python train.py --head_dim=96 --vocab_size=14235 --rope_theta=10000.0 --attn_scale=0.102 --tie_word_embeddings=false --init_std_down=0.0 --learning_rate=0.00302 --warmup_steps=200 --schedule="cos"
Each number is 200 + 20 x the weight over the matrix's rms, rounded and kept within 0 to 999. Layers, rows and columns count from 0.

# gate: layer 5 MLP gate, 1024x384, rms 0.0874, rows 360-377, columns 256-383
# up: layer 5 MLP up, 1024x384, rms 0.0929, rows 360-377, columns 256-383
# down: layer 5 MLP down (transposed), 1024x384, rms 0.0902, rows 360-377, columns 256-383
gate360,197,222,209,235,201,182,208,186,214,207,220,204,205,207,216,161,186,212,206,174,180,226,242,239,195,213,201,199,215,214,215,190,173,153,171,182,202,225,214,203,220,211,212,176,194,195,182,236,180,198,169,219,192,200,227,207,192,188,240,222,199,249,204,168,195,221,217,191,198,226,190,197,218,194,191,190,223,189,175,178,197,211,218,191,199,216,197,209,171,186,192,173,228,189,202,211,214,221,195,220,241,169,246,202,203,196,190,203,192,210,188,204,198,216,183,219,210,237,218,183,207,213,231,167,223,224,176,197
up360,213,156,223,212,165,207,201,202,174,215,162,234,227,230,184,180,227,213,234,240,203,171,231,208,218,202,184,202,184,214,200,222,208,189,216,201,244,207,225,195,251,196,219,233,177,208,182,207,188,206,172,221,208,189,195,205,232,222,199,228,200,220,216,183,177,174,207,195,178,206,199,206,216,207,216,224,196,222,198,190,184,219,200,201,210,203,199,193,200,185,197,177,206,209,199,179,175,187,205,168,210,159,229,210,177,211,209,182,235,206,210,205,206,196,231,234,203,237,213,167,201,192,208,164,217,191,205,190
down360,221,161,184,191,194,201,183,209,159,193,168,189,237,213,180,206,213,197,229,207,214,181,234,190,222,180,187,211,221,253,164,175,204,173,212,159,190,213,226,189,225,210,201,202,215,224,186,200,206,221,187,210,203,214,212,202,214,236,225,231,212,199,195,195,211,176,212,187,202,204,179,208,215,188,198,198,199,195,219,216,168,197,168,183,205,198,193,218,195,232,207,167,185,207,215,177,184,142,221,159,199,176,197,204,218,223,218,184,179,229,205,225,171,229,190,240,211,195,221,221,163,207,211,193,221,172,212,195
gate361,208,204,199,172,202,209,185,176,222,195,202,180,172,212,177,251,192,176,182,165,214,205,202,213,195,220,166,225,193,235,181,181,161,186,148,208,137,216,205,197,211,214,215,202,208,191,219,213,185,178,192,191,218,203,170,169,202,193,233,191,226,214,204,217,203,200,209,210,208,230,193,221,173,209,193,187,199,200,213,207,226,205,140,192,195,218,214,207,199,194,224,228,166,261,202,196,247,170,190,203,206,221,196,218,171,205,191,188,197,226,159,182,207,201,160,210,199,200,200,175,194,153,194,218,190,193,198,174
up361,197,196,178,199,169,164,193,213,181,186,214,222,218,177,214,180,194,217,217,196,183,205,226,218,210,214,226,178,222,180,215,214,212,208,225,195,213,191,228,193,174,203,232,197,209,206,177,195,190,208,197,203,195,209,217,223,182,198,198,181,208,227,184,189,209,224,232,206,235,204,193,175,186,214,208,212,195,183,185,168,167,187,252,158,186,190,179,217,230,215,171,207,213,186,201,223,188,210,183,202,206,198,196,183,201,244,222,249,189,160,202,209,193,223,193,199,202,195,194,211,197,210,225,170,202,230,197,196
down361,206,199,198,180,196,230,176,166,198,195,194,186,187,177,205,225,195,200,198,203,197,202,210,201,186,195,216,194,217,217,216,197,188,175,214,208,189,179,188,197,199,203,255,151,235,183,177,191,226,203,201,207,214,195,203,178,179,207,227,195,202,210,205,201,209,202,191,228,219,236,185,183,174,186,183,195,201,207,166,207,208,207,203,161,185,183,180,192,209,213,171,162,213,224,174,208,191,218,185,212,197,192,197,180,199,199,218,215,220,200,178,188,178,207,200,188,189,212,179,183,213,213,169,175,199,179,174,184
gate362,172,193,185,157,217,178,198,220,214,192,200,209,206,146,193,176,216,190,191,203,197,212,202,178,218,257,193,206,192,202,237,214,220,213,236,201,221,209,188,183,176,197,240,195,185,218,171,224,184,206,192,226,173,189,173,177,243,198,191,184,190,193,238,229,198,207,220,238,192,191,215,210,215,199,181,182,187,203,208,188,192,198,189,235,189,227,203,177,168,208,181,210,196,198,215,190,188,206,201,205,192,190,193,203,172,164,205,207,213,229,201,209,217,210,195,224,189,175,155,244,199,188,243,203,219,218,205,172
up362,190,210,176,185,225,213,189,214,193,166,210,194,198,228,190,182,204,155,194,198,199,199,204,247,178,206,191,185,191,185,224,209,241,194,222,180,214,175,209,197,191,161,211,167,181,215,182,180,205,196,181,185,185,239,197,208,217,193,204,179,202,224,241,224,222,187,193,195,233,222,172,233,187,229,175,226,231,222,195,206,192,198,205,202,211,165,197,209,244,186,175,195,197,209,179,199,208,173,167,185,229,188,198,223,192,193,206,194,195,179,201,168,167,187,196,211,195,172,213,204,206,210,242,221,182,204,229,207
down362,181,214,201,243,191,217,159,223,178,196,215,200,162,196,176,205,228,177,196,218,197,204,204,212,188,192,223,216,188,229,220,221,174,216,200,180,233,160,219,192,206,215,211,195,214,200,211,189,215,212,231,214,194,189,179,196,191,161,205,188,218,189,197,165,190,187,154,229,214,171,224,192,186,211,204,186,200,203,208,229,213,180,254,226,182,178,166,183,197,187,225,183,191,160,212,180,217,192,206,186,222,229,229,204,201,189,190,225,199,191,198,186,236,238,191,189,194,173,223,190,185,239,228,224,205,211,179,172
gate363,204,181,223,189,157,199,208,195,185,208,190,202,213,180,230,221,199,185,199,215,220,237,188,220,136,231,198,189,178,217,214,179,205,198,225,183,216,184,215,219,227,182,197,237,190,219,153,221,207,207,178,231,202,205,175,189,236,199,208,168,228,214,236,195,211,199,203,207,204,208,212,194,227,200,213,190,207,221,226,201,187,187,166,185,210,208,188,168,183,192,212,173,208,195,212,201,252,195,211,158,216,201,155,192,187,170,203,200,188,214,224,200,205,172,204,185,212,213,206,209,198,179,221,190,203,197,187,148
up363,185,189,193,193,210,197,225,211,176,188,194,178,189,180,223,191,230,195,192,226,202,176,221,221,192,191,182,226,189,193,181,211,188,198,211,198,200,197,183,193,180,199,197,219,173,199,189,211,184,218,213,206,202,204,152,172,218,216,185,179,201,215,250,191,222,219,219,208,183,176,215,234,221,210,198,181,217,227,209,200,202,183,199,164,194,194,164,222,201,212,171,170,200,202,208,212,209,212,234,226,221,211,207,244,205,203,199,167,202,173,177,203,149,181,217,189,211,188,197,215,214,213,230,173,203,224,201,206
down363,202,194,212,222,221,165,177,192,196,180,230,197,209,185,202,184,192,194,205,219,184,204,193,194,190,196,168,203,210,166,187,177,252,201,213,188,199,211,187,183,194,195,186,172,215,201,194,183,217,199,223,206,234,217,208,184,178,194,194,217,191,207,205,200,207,224,210,162,213,199,238,207,184,200,199,190,204,179,200,227,221,231,228,176,217,203,189,217,187,224,206,185,182,208,178,221,196,238,170,215,237,192,209,232,208,215,175,242,195,226,243,204,180,189,212,221,177,192,208,206,191,197,195,206,172,166,199,232
gate364,150,192,189,209,184,180,204,203,179,236,189,177,226,179,183,213,189,206,182,169,236,186,222,210,208,186,219,204,192,204,200,226,190,214,203,207,234,193,220,200,221,165,220,192,164,188,190,199,179,185,178,222,151,236,201,209,224,184,182,213,169,191,211,243,178,217,186,221,210,183,199,212,225,191,171,197,215,206,205,201,203,188,190,199,209,197,199,208,229,202,202,207,213,188,219,209,209,170,223,212,172,198,207,191,200,212,179,211,182,184,200,218,175,201,217,201,198,215,229,172,185,185,207,212,224,179,204,200
up364,160,172,202,220,189,226,211,222,196,196,199,179,182,197,152,189,163,182,223,204,230,193,211,213,179,188,247,189,188,203,189,230,184,192,170,206,195,232,218,200,220,189,184,208,170,224,199,231,194,231,195,193,200,223,222,213,189,172,256,227,197,231,197,220,205,210,208,223,173,205,200,230,201,197,207,185,197,192,190,179,179,212,180,157,179,183,231,214,181,207,197,213,215,181,183,197,189,195,231,195,200,223,210,198,205,180,179,190,182,164,223,187,213,212,208,180,232,235,189,148,220,217,173,196,207,227,233,201
down364,182,203,196,225,169,193,176,217,204,226,199,213,175,177,197,191,215,218,211,161,166,209,214,171,230,208,203,195,199,206,199,174,212,186,214,216,204,196,169,180,181,177,182,176,207,182,205,154,204,191,198,218,182,214,207,203,235,217,186,188,193,199,210,238,197,206,176,169,177,216,177,218,197,186,199,172,193,239,217,200,210,197,204,208,205,179,200,202,224,205,231,202,186,180,202,223,183,213,165,192,203,166,200,174,201,178,247,209,172,176,203,225,184,217,181,181,208,237,189,231,216,160,226,195,202,167,200,227
gate365,199,215,236,198,193,218,188,195,175,224,182,204,228,194,224,199,210,189,176,237,175,189,190,213,182,219,195,200,173,179,148,214,204,226,240,199,232,207,207,217,191,174,213,178,176,184,214,167,196,200,211,202,263,190,197,204,220,190,186,151,186,189,185,181,199,207,174,190,212,206,202,205,214,199,205,214,198,187,186,212,170,154,181,200,196,251,190,173,222,208,192,165,191,191,241,189,206,204,207,210,183,201,192,181,160,209,224,174,180,209,220,176,176,175,203,210,203,172,212,219,194,213,162,206,197,202,204,135
up365,201,201,165,202,164,204,186,220,195,183,182,230,211,165,195,153,214,186,199,239,176,203,170,231,219,186,205,192,199,197,206,212,233,205,173,177,209,155,197,182,216,186,193,200,186,221,237,192,204,217,208,192,202,224,207,198,213,174,246,188,229,184,189,185,192,194,176,208,213,186,191,159,247,197,204,179,172,205,197,195,212,208,199,187,189,224,230,227,209,231,216,168,205,203,216,251,172,169,182,175,217,178,206,205,188,198,164,209,204,206,163,163,203,206,178,223,218,195,202,225,196,215,176,194,200,232,181,188
down365,224,205,207,173,191,197,190,188,219,247,212,191,170,194,206,254,196,168,202,240,216,208,198,186,187,218,200,180,221,174,189,231,170,232,194,180,207,183,161,214,175,191,189,159,183,181,181,193,212,179,191,229,219,220,229,196,172,209,214,202,210,212,245,226,190,221,195,203,191,205,193,190,228,216,213,220,196,202,184,190,233,213,215,166,204,189,205,185,206,187,214,222,205,159,227,190,181,210,221,153,185,214,204,193,187,182,204,197,201,219,211,197,191,207,231,189,196,191,209,195,215,195,206,167,169,159,188,189
gate366,190,220,167,223,181,194,220,224,217,191,204,172,192,188,232,207,203,183,164,182,192,192,185,171,184,180,184,215,185,199,204,203,203,207,179,210,220,211,196,179,181,218,195,220,190,203,178,149,223,236,232,228,189,215,181,211,217,204,183,223,194,186,223,211,214,215,177,177,194,189,197,184,216,189,194,197,197,202,216,192,212,249,156,209,189,191,202,223,177,216,194,233,153,193,256,215,209,206,227,231,218,203,189,185,199,181,180,203,216,186,178,203,229,230,229,233,224,214,203,245,240,231,193,219,164,193,179,247
up366,178,178,243,202,237,212,192,190,181,216,183,218,209,220,226,222,166,230,225,196,228,234,195,203,205,184,185,187,178,198,191,179,188,221,199,204,191,214,201,208,205,189,193,233,204,192,224,195,204,195,200,192,175,211,208,193,210,170,229,209,212,194,172,192,182,198,200,212,220,234,191,174,167,198,192,205,194,202,222,219,190,200,215,179,194,186,253,182,210,172,185,235,213,230,195,197,199,210,212,214,228,171,193,218,204,207,220,250,198,176,198,198,203,205,215,207,217,164,204,218,223,175,213,199,179,238,212,214
down366,182,220,220,221,209,188,178,155,207,222,166,219,201,226,207,171,211,201,228,245,184,191,205,225,191,169,198,186,195,181,196,201,226,232,205,206,197,190,233,182,221,168,251,203,178,219,221,190,209,198,222,213,211,177,178,202,201,258,209,145,234,189,179,210,181,194,206,193,205,211,226,200,193,223,211,219,227,183,206,226,232,204,189,214,191,226,210,182,206,206,200,198,223,204,190,223,211,195,192,194,178,162,220,182,206,253,180,209,184,191,215,217,205,212,211,253,199,180,223,206,206,157,199,173,198,204,215,209
gate367,210,231,186,193,202,197,212,209,244,260,195,202,226,169,187,186,199,221,188,222,190,227,187,212,177,162,255,236,189,195,217,206,197,215,185,176,215,186,176,180,189,226,230,175,224,191,221,176,223,205,202,184,209,182,196,211,187,229,171,198,214,209,173,204,183,185,231,192,176,181,203,167,188,184,203,216,185,214,197,227,199,190,166,221,194,212,210,216,176,234,215,198,188,215,178,226,177,222,218,211,202,192,234,187,201,223,220,160,161,190,202,189,194,215,196,217,163,234,186,189,191,200,195,192,210,176,199,212
up367,190,168,215,189,210,224,187,201,204,196,215,197,189,181,200,198,162,206,218,215,200,203,184,240,226,228,180,184,213,193,225,171,210,204,203,231,216,252,191,217,168,177,200,219,179,216,232,196,212,197,204,203,212,206,163,186,238,177,207,233,231,206,191,212,206,197,172,175,198,198,196,189,168,214,173,181,198,204,192,203,224,220,215,236,193,171,180,210,209,207,189,199,187,202,197,189,185,198,236,215,215,189,185,179,185,170,204,192,201,205,249,196,187,225,192,214,229,204,196,225,197,196,185,224,181,221,216,195
down367,190,169,213,202,230,185,197,219,207,198,206,185,167,236,193,204,202,196,209,190,192,226,192,189,213,219,216,176,222,195,233,179,208,191,189,214,182,211,161,216,216,187,224,210,212,197,202,213,210,208,218,218,202,176,204,189,204,199,207,239,210,191,182,196,214,220,206,216,205,203,163,168,194,210,182,200,235,211,220,211,180,202,194,206,199,207,208,208,209,196,181,199,203,218,188,198,233,192,201,194,227,216,192,175,162,190,210,176,169,183,209,178,216,236,184,206,210,216,205,178,202,205,203,251,194,205,172,178
gate368,182,243,198,223,197,193,198,181,224,193,182,212,202,176,206,226,208,201,169,228,181,189,191,210,206,185,214,178,173,209,216,200,244,170,166,201,201,206,197,210,223,180,230,160,214,204,185,215,146,186,220,201,169,202,188,202,213,215,159,175,195,182,220,231,223,192,203,240,209,187,213,203,185,228,190,215,190,187,233,202,228,168,204,201,203,202,225,218,188,188,196,177,229,217,184,176,199,206,203,200,165,162,204,215,177,195,190,194,194,183,186,209,223,189,186,209,190,197,200,200,170,193,190,189,189,186,171,176
up368,216,173,211,177,153,179,240,175,224,186,207,189,211,215,215,202,202,188,220,227,205,209,245,180,196,212,205,183,189,230,194,213,201,212,194,154,216,187,224,200,201,208,222,145,167,225,194,210,209,215,190,192,197,173,211,190,187,227,202,182,223,204,224,175,204,184,231,234,186,206,223,175,201,242,213,182,209,216,189,198,185,173,196,173,185,181,216,200,189,181,154,194,217,227,206,198,188,177,197,192,227,219,177,215,176,189,205,211,170,171,186,191,227,194,225,217,202,209,179,203,191,194,226,183,190,199,216,179
down368,216,205,219,223,206,210,209,188,205,203,193,191,212,194,197,155,178,191,209,227,151,197,192,202,202,203,204,189,226,242,192,223,159,207,193,188,220,202,188,213,241,209,194,188,201,177,172,190,187,200,223,235,165,212,221,162,232,195,210,185,172,197,190,201,190,236,172,207,220,181,167,184,227,219,183,210,221,212,216,211,186,180,217,187,216,218,203,199,199,187,207,186,204,199,220,198,217,187,159,191,167,179,200,189,176,197,163,176,211,204,204,208,212,180,201,212,211,183,211,226,205,253,193,160,165,202,212,200
gate369,177,196,205,209,158,165,186,203,179,181,222,206,193,204,251,177,213,192,202,190,189,183,190,230,203,227,210,185,197,180,189,178,183,213,185,200,181,188,219,217,180,229,191,220,199,202,172,183,200,203,163,180,196,181,187,204,224,176,247,202,174,210,206,189,211,203,217,233,196,203,220,168,188,212,176,189,229,196,195,209,172,186,195,211,199,214,196,241,157,212,177,191,202,182,184,223,199,198,199,231,207,178,215,219,176,218,194,204,225,232,180,205,173,190,223,190,192,175,214,197,189,232,169,196,200,215,201,224
up369,240,187,214,218,200,218,200,205,206,192,219,194,222,227,178,214,236,185,203,230,219,153,194,189,200,182,201,226,205,239,222,195,197,206,222,239,195,217,217,200,166,160,227,183,237,222,173,181,221,192,180,198,168,201,188,186,199,211,214,181,203,233,217,208,216,214,203,198,157,183,171,224,192,216,231,217,209,215,189,199,186,172,212,192,183,175,193,205,188,207,208,164,194,221,189,209,183,229,190,173,185,193,223,197,205,216,207,193,194,214,218,184,201,202,200,166,205,202,191,169,199,204,222,203,188,212,223,172
down369,205,192,232,199,182,179,197,197,205,207,185,173,177,193,197,187,193,203,203,211,230,212,221,226,190,165,166,202,211,164,240,237,208,192,196,197,172,169,224,212,205,196,195,186,206,203,187,175,194,191,218,192,180,184,218,185,194,199,234,174,213,200,176,160,231,188,216,247,219,211,187,198,198,182,182,204,206,195,220,206,230,231,205,204,178,210,210,192,171,224,193,221,202,173,215,193,226,181,192,210,186,195,207,208,207,173,199,216,185,201,159,192,188,206,188,239,225,238,189,203,189,222,176,206,207,214,202,184
gate370,201,211,157,174,179,217,221,212,200,198,162,182,203,210,216,204,192,212,191,218,200,187,215,181,207,222,198,117,189,197,166,223,194,211,182,212,195,209,194,205,212,172,164,203,186,193,195,210,212,217,198,198,199,198,190,201,199,195,223,201,184,193,203,174,203,212,237,191,221,208,211,195,198,203,198,190,192,191,197,197,182,237,187,203,191,222,210,212,182,189,211,203,195,191,229,187,251,208,197,220,188,204,222,195,178,204,217,206,208,170,211,175,240,222,205,200,171,167,189,229,206,173,200,228,182,190,214,220
up370,216,255,198,216,187,195,161,156,206,208,209,217,208,190,213,201,196,207,258,218,188,234,186,211,217,261,208,205,234,207,224,162,201,225,195,199,205,161,208,217,194,204,203,213,147,191,178,198,191,194,193,227,189,221,214,194,178,204,226,180,203,192,242,204,192,189,182,213,198,217,160,173,225,176,177,198,220,213,245,177,222,190,163,210,214,231,192,207,179,171,185,220,209,193,209,202,174,175,202,202,207,191,161,182,193,188,163,191,227,232,215,158,193,171,208,208,188,195,201,193,214,186,227,192,188,192,186,211
down370,185,216,206,220,194,204,203,195,202,202,233,179,162,236,241,166,174,191,195,232,198,207,203,210,221,175,185,209,221,180,192,204,220,181,186,225,189,183,182,192,207,220,209,208,209,177,213,202,177,201,215,176,237,200,203,214,205,207,213,199,222,185,219,190,211,194,157,201,175,194,217,208,213,180,216,234,183,212,218,212,220,229,180,181,214,203,205,183,216,164,216,203,208,202,225,205,200,216,214,220,213,214,188,197,181,156,213,229,186,201,226,209,233,206,200,219,197,178,185,179,199,240,204,200,218,202,202,166
gate371,196,213,206,201,185,253,170,201,224,192,193,225,188,241,198,204,205,161,186,180,223,202,187,212,246,204,186,202,213,209,200,180,200,202,197,196,236,161,191,212,174,196,165,183,196,198,210,216,216,205,220,207,185,232,174,220,205,203,193,216,160,180,181,191,179,216,223,217,190,217,207,173,197,218,216,203,215,198,216,198,225,185,210,158,195,176,218,196,214,213,208,221,185,196,213,206,173,196,174,175,222,233,207,168,167,253,188,163,197,198,228,219,177,183,206,188,190,163,216,198,180,216,213,219,196,177,198,181
up371,210,207,232,184,194,226,202,213,195,219,212,212,193,191,184,191,187,193,195,201,180,203,201,175,196,193,191,189,188,196,211,172,199,187,180,190,189,215,188,174,195,208,189,227,169,199,171,200,185,175,173,185,177,211,198,212,235,181,195,204,214,186,185,221,199,202,142,190,221,198,213,209,193,219,216,205,222,128,197,192,205,225,192,214,189,216,206,193,187,201,232,206,207,190,204,192,221,194,199,183,208,192,170,209,184,225,209,194,180,156,193,206,192,169,169,186,235,219,195,201,194,191,184,181,222,206,163,219
down371,224,195,204,189,165,165,200,208,202,206,215,190,212,194,199,173,225,204,220,236,194,206,199,227,182,206,203,184,206,184,177,215,229,203,191,219,202,210,195,199,197,201,222,198,191,207,173,154,168,176,215,196,171,215,228,236,244,190,161,212,197,211,199,196,183,215,206,213,192,203,226,198,209,206,193,222,195,177,202,186,205,187,235,174,175,225,190,206,190,204,160,238,218,202,185,174,181,182,184,176,197,189,224,216,205,154,183,211,234,220,202,206,174,167,203,153,196,166,208,183,155,204,201,185,207,229,216,231
gate372,231,235,202,219,164,186,180,195,190,204,210,181,191,225,217,189,202,230,185,196,185,159,188,184,187,186,209,211,198,216,216,197,182,173,169,168,210,207,191,201,182,190,202,204,186,181,204,209,237,175,202,203,229,209,221,229,217,224,179,198,212,173,231,214,201,171,209,208,213,186,199,208,244,173,202,205,242,168,175,213,178,213,186,206,192,208,201,188,213,205,216,203,201,211,190,210,198,210,147,204,234,189,213,196,176,200,228,213,213,252,213,172,237,215,214,203,219,194,188,205,205,181,230,187,215,188,199,194
up372,205,194,213,191,201,209,168,211,237,157,220,196,188,215,194,228,243,218,200,189,170,194,219,216,210,213,223,210,219,219,204,222,188,204,211,210,217,171,202,196,197,196,189,230,226,213,189,196,209,209,198,251,221,185,157,210,205,236,213,236,143,178,204,176,225,192,203,172,205,212,178,247,236,183,181,210,168,198,204,226,223,217,208,224,194,189,161,229,228,186,185,183,210,170,200,220,193,260,222,198,205,227,180,223,220,189,228,208,196,173,180,182,183,202,202,162,222,180,218,207,218,203,170,177,203,193,186,230
down372,202,239,204,204,187,185,211,206,198,201,182,221,240,192,180,206,189,210,175,192,195,188,162,219,199,221,173,194,215,203,205,193,220,192,221,214,228,236,170,209,208,201,233,166,196,192,164,203,174,203,152,174,179,213,217,189,190,172,245,216,191,189,204,237,201,226,182,181,220,182,211,202,196,173,183,191,216,202,198,172,176,235,190,202,191,218,193,194,220,223,218,207,181,157,163,197,198,191,182,198,202,196,188,215,194,235,216,244,208,187,202,213,227,223,222,189,192,173,190,189,164,196,183,222,170,179,229,170
gate373,189,216,217,168,197,229,205,190,224,162,201,183,191,214,208,233,239,211,198,204,164,220,222,220,160,212,215,167,215,200,170,198,192,231,176,232,167,191,225,163,173,212,187,194,214,208,176,171,213,224,192,167,210,222,214,203,228,211,185,223,246,228,203,153,200,172,224,183,180,196,196,210,173,229,199,180,176,199,186,234,167,228,192,194,196,187,177,212,194,202,203,217,163,191,175,197,193,227,213,211,208,205,185,200,198,214,184,188,211,189,204,164,185,222,183,179,195,215,220,190,201,216,212,214,210,209,157,168
up373,192,185,189,196,208,166,160,209,192,179,176,194,214,252,219,171,193,223,219,186,208,216,177,210,187,196,216,194,234,195,191,191,181,175,192,238,199,212,254,156,188,201,229,196,212,243,220,208,212,215,201,190,223,209,183,218,246,238,194,163,225,200,211,194,208,168,224,189,211,168,225,226,212,186,179,170,192,197,177,210,180,250,202,199,212,194,194,252,153,214,207,230,186,175,182,204,209,194,199,217,193,228,197,198,191,205,191,212,182,173,175,176,232,204,181,205,175,217,200,183,176,227,243,191,193,182,210,176
down373,212,241,201,216,207,187,218,205,202,199,274,203,183,224,176,212,192,205,207,187,195,214,200,234,214,169,203,188,202,180,211,179,214,188,161,208,172,218,178,181,245,219,194,218,199,197,176,228,197,191,187,215,167,176,220,189,178,170,217,165,187,158,209,200,180,227,181,212,213,188,195,199,177,224,213,224,189,211,227,166,222,198,197,192,232,175,218,205,187,235,202,199,217,174,208,215,203,175,196,205,202,209,220,164,203,227,197,211,185,157,189,242,164,217,240,210,180,200,198,216,202,216,195,179,233,227,226,187
gate374,193,205,203,198,205,184,209,212,190,221,171,216,222,207,217,219,213,185,170,214,182,203,203,188,207,222,214,184,201,176,189,177,207,221,204,174,243,166,206,192,185,171,215,228,191,168,207,246,173,160,203,243,174,222,228,183,162,191,201,190,166,179,204,224,169,215,140,224,188,221,166,178,200,186,212,190,174,209,189,174,215,207,192,218,177,213,196,185,219,199,197,201,222,221,183,220,201,155,174,190,220,182,195,186,206,211,157,184,171,206,226,197,163,222,202,192,211,188,211,184,216,217,215,197,164,197,216,165
up374,231,230,218,217,209,186,197,184,201,192,233,176,197,192,214,167,182,202,203,178,215,160,181,188,161,219,226,199,206,196,210,233,198,211,215,238,194,240,235,203,209,213,187,220,184,189,185,187,191,203,218,177,233,188,208,228,212,177,188,236,205,210,187,203,217,210,203,202,195,192,173,184,176,221,183,243,180,196,205,190,179,204,159,186,210,205,179,203,199,162,217,206,212,198,200,186,212,178,224,182,175,205,233,190,230,181,220,237,197,192,202,203,236,193,218,221,212,191,205,222,191,220,218,217,168,216,186,184
down374,213,236,195,202,202,199,217,190,219,182,212,171,194,196,203,193,197,215,228,207,216,196,186,180,211,183,182,167,192,241,195,169,186,192,172,196,189,172,213,227,208,199,188,205,210,208,175,204,234,171,184,192,198,172,205,190,201,226,210,214,193,212,195,184,224,168,180,181,172,186,192,193,195,215,226,236,219,188,198,205,214,160,190,181,203,199,207,211,198,205,211,192,173,196,212,174,181,214,214,206,182,195,173,180,201,190,168,204,213,188,197,195,237,182,186,219,212,182,190,148,182,189,192,208,203,168,191,196
gate375,230,227,168,193,236,195,197,187,187,194,189,219,188,215,193,185,218,233,179,184,209,202,187,161,196,192,215,228,199,198,184,216,202,199,196,197,195,200,177,207,193,187,192,229,190,180,212,210,219,224,183,188,215,216,162,204,201,231,222,196,226,196,185,188,221,193,185,236,189,192,209,204,192,233,168,214,211,242,201,201,203,212,199,188,193,198,209,219,216,156,188,200,181,158,184,181,209,176,197,194,178,200,195,192,202,178,196,233,204,202,201,214,197,204,217,189,213,211,207,231,206,214,185,214,223,173,199,239
up375,191,252,171,176,192,184,180,169,203,191,192,203,180,192,206,194,260,175,197,207,163,176,192,194,201,201,170,197,194,240,185,167,200,201,222,199,184,197,199,178,174,195,245,209,206,210,214,198,196,219,201,201,154,204,207,211,220,221,217,229,205,211,171,222,184,161,204,200,198,213,216,187,196,196,176,205,207,180,182,184,189,224,201,203,209,204,236,217,235,189,202,165,195,200,206,215,185,229,203,198,175,164,197,157,183,196,180,178,173,188,184,183,201,193,224,200,168,191,219,187,191,173,207,196,201,199,178,210
down375,172,241,213,177,175,206,186,200,171,229,215,199,229,215,192,175,201,226,189,195,246,200,188,220,237,198,171,196,205,211,177,204,206,225,209,185,158,182,188,213,167,186,223,157,212,202,200,199,204,166,187,206,202,219,160,176,191,186,185,218,183,205,181,179,192,203,181,224,219,191,176,240,183,193,190,202,211,211,222,180,139,218,180,217,186,219,187,209,191,197,194,211,175,201,200,179,216,208,172,199,177,161,177,216,217,173,188,218,180,166,160,169,181,193,187,208,204,213,190,184,196,189,201,190,192,242,211,163
gate376,158,204,181,203,185,199,199,169,197,206,172,168,214,204,201,189,178,191,216,211,194,199,148,203,153,220,213,199,226,194,218,207,206,209,181,196,195,179,201,195,223,193,198,245,185,180,177,209,190,187,208,215,219,264,200,194,200,191,213,245,176,195,187,222,211,194,193,213,215,178,226,184,219,205,183,186,210,181,226,192,166,178,201,205,187,222,206,215,229,211,200,250,208,219,233,196,204,184,199,209,177,190,195,201,195,182,220,219,240,155,188,203,210,218,190,204,209,187,208,185,196,227,183,217,204,190,208,174
up376,167,218,209,188,185,196,203,192,188,192,217,190,194,199,192,176,231,199,181,190,208,222,186,201,219,199,176,216,223,211,179,218,162,212,184,215,199,172,216,213,184,162,208,200,188,236,199,198,202,190,209,197,189,196,191,187,201,190,203,188,214,187,256,204,194,215,208,230,237,200,183,205,206,194,175,199,175,183,173,197,197,194,195,186,212,208,186,195,180,213,171,182,198,175,167,195,204,189,205,193,194,227,204,173,177,185,182,155,206,198,210,185,200,218,202,189,200,197,224,216,225,189,226,215,224,220,207,219
down376,178,165,222,218,181,189,197,193,216,212,206,207,130,226,211,198,197,208,207,182,180,206,151,201,181,235,212,200,209,155,222,229,215,185,168,193,221,195,197,190,219,187,217,214,165,187,205,214,206,209,219,195,174,205,151,172,207,202,181,178,194,211,180,205,215,224,181,193,192,197,194,203,219,210,203,229,185,217,172,185,206,220,200,199,198,189,207,209,223,172,181,172,201,221,200,210,236,222,214,170,201,212,144,230,198,204,241,219,219,256,193,219,189,221,193,194,192,204,205,188,199,197,215,214,200,189,246,224
gate377,169,210,216,172,223,182,213,190,206,214,185,205,192,174,206,195,180,224,198,193,202,214,216,208,172,207,157,239,205,224,171,182,181,213,227,205,139,204,169,222,204,195,193,193,172,227,210,177,218,187,167,180,222,218,218,178,184,198,190,185,221,191,235,220,207,176,203,196,212,173,197,192,191,195,173,218,204,179,192,211,192,227,219,171,223,219,191,182,220,212,207,199,231,203,195,228,212,232,180,203,193,172,210,216,152,209,225,219,214,165,185,201,185,203,197,158,190,206,189,218,204,216,179,165,198,183,214,185
up377,183,196,203,207,201,208,214,185,208,209,220,209,195,193,193,208,207,214,203,226,187,194,185,202,186,207,180,208,184,195,209,208,233,203,181,174,205,272,193,204,182,237,187,198,184,188,196,205,171,186,207,211,190,229,220,206,194,203,214,184,216,204,186,160,229,205,217,178,241,222,184,228,188,185,181,199,215,199,221,182,189,201,188,183,218,174,211,222,190,178,179,187,209,184,207,212,191,224,211,206,192,203,186,183,209,175,193,215,187,198,161,188,188,203,197,196,246,224,163,186,214,216,191,218,239,191,242,209
down377,209,198,231,225,175,177,163,194,211,170,182,206,226,198,208,226,201,223,169,185,190,177,229,218,241,200,191,205,190,191,174,167,211,171,213,178,145,202,203,193,241,183,206,202,160,236,226,213,161,200,199,187,169,193,237,211,222,219,221,228,210,172,189,183,222,221,189,225,192,229,177,191,223,191,156,204,207,213,146,202,197,231,188,215,192,178,198,199,217,209,217,222,201,194,177,175,199,188,199,183,219,192,172,182,192,218,227,210,218,237,206,203,198,209,219,211,219,236,223,241,232,204,185,173,218,219,195,195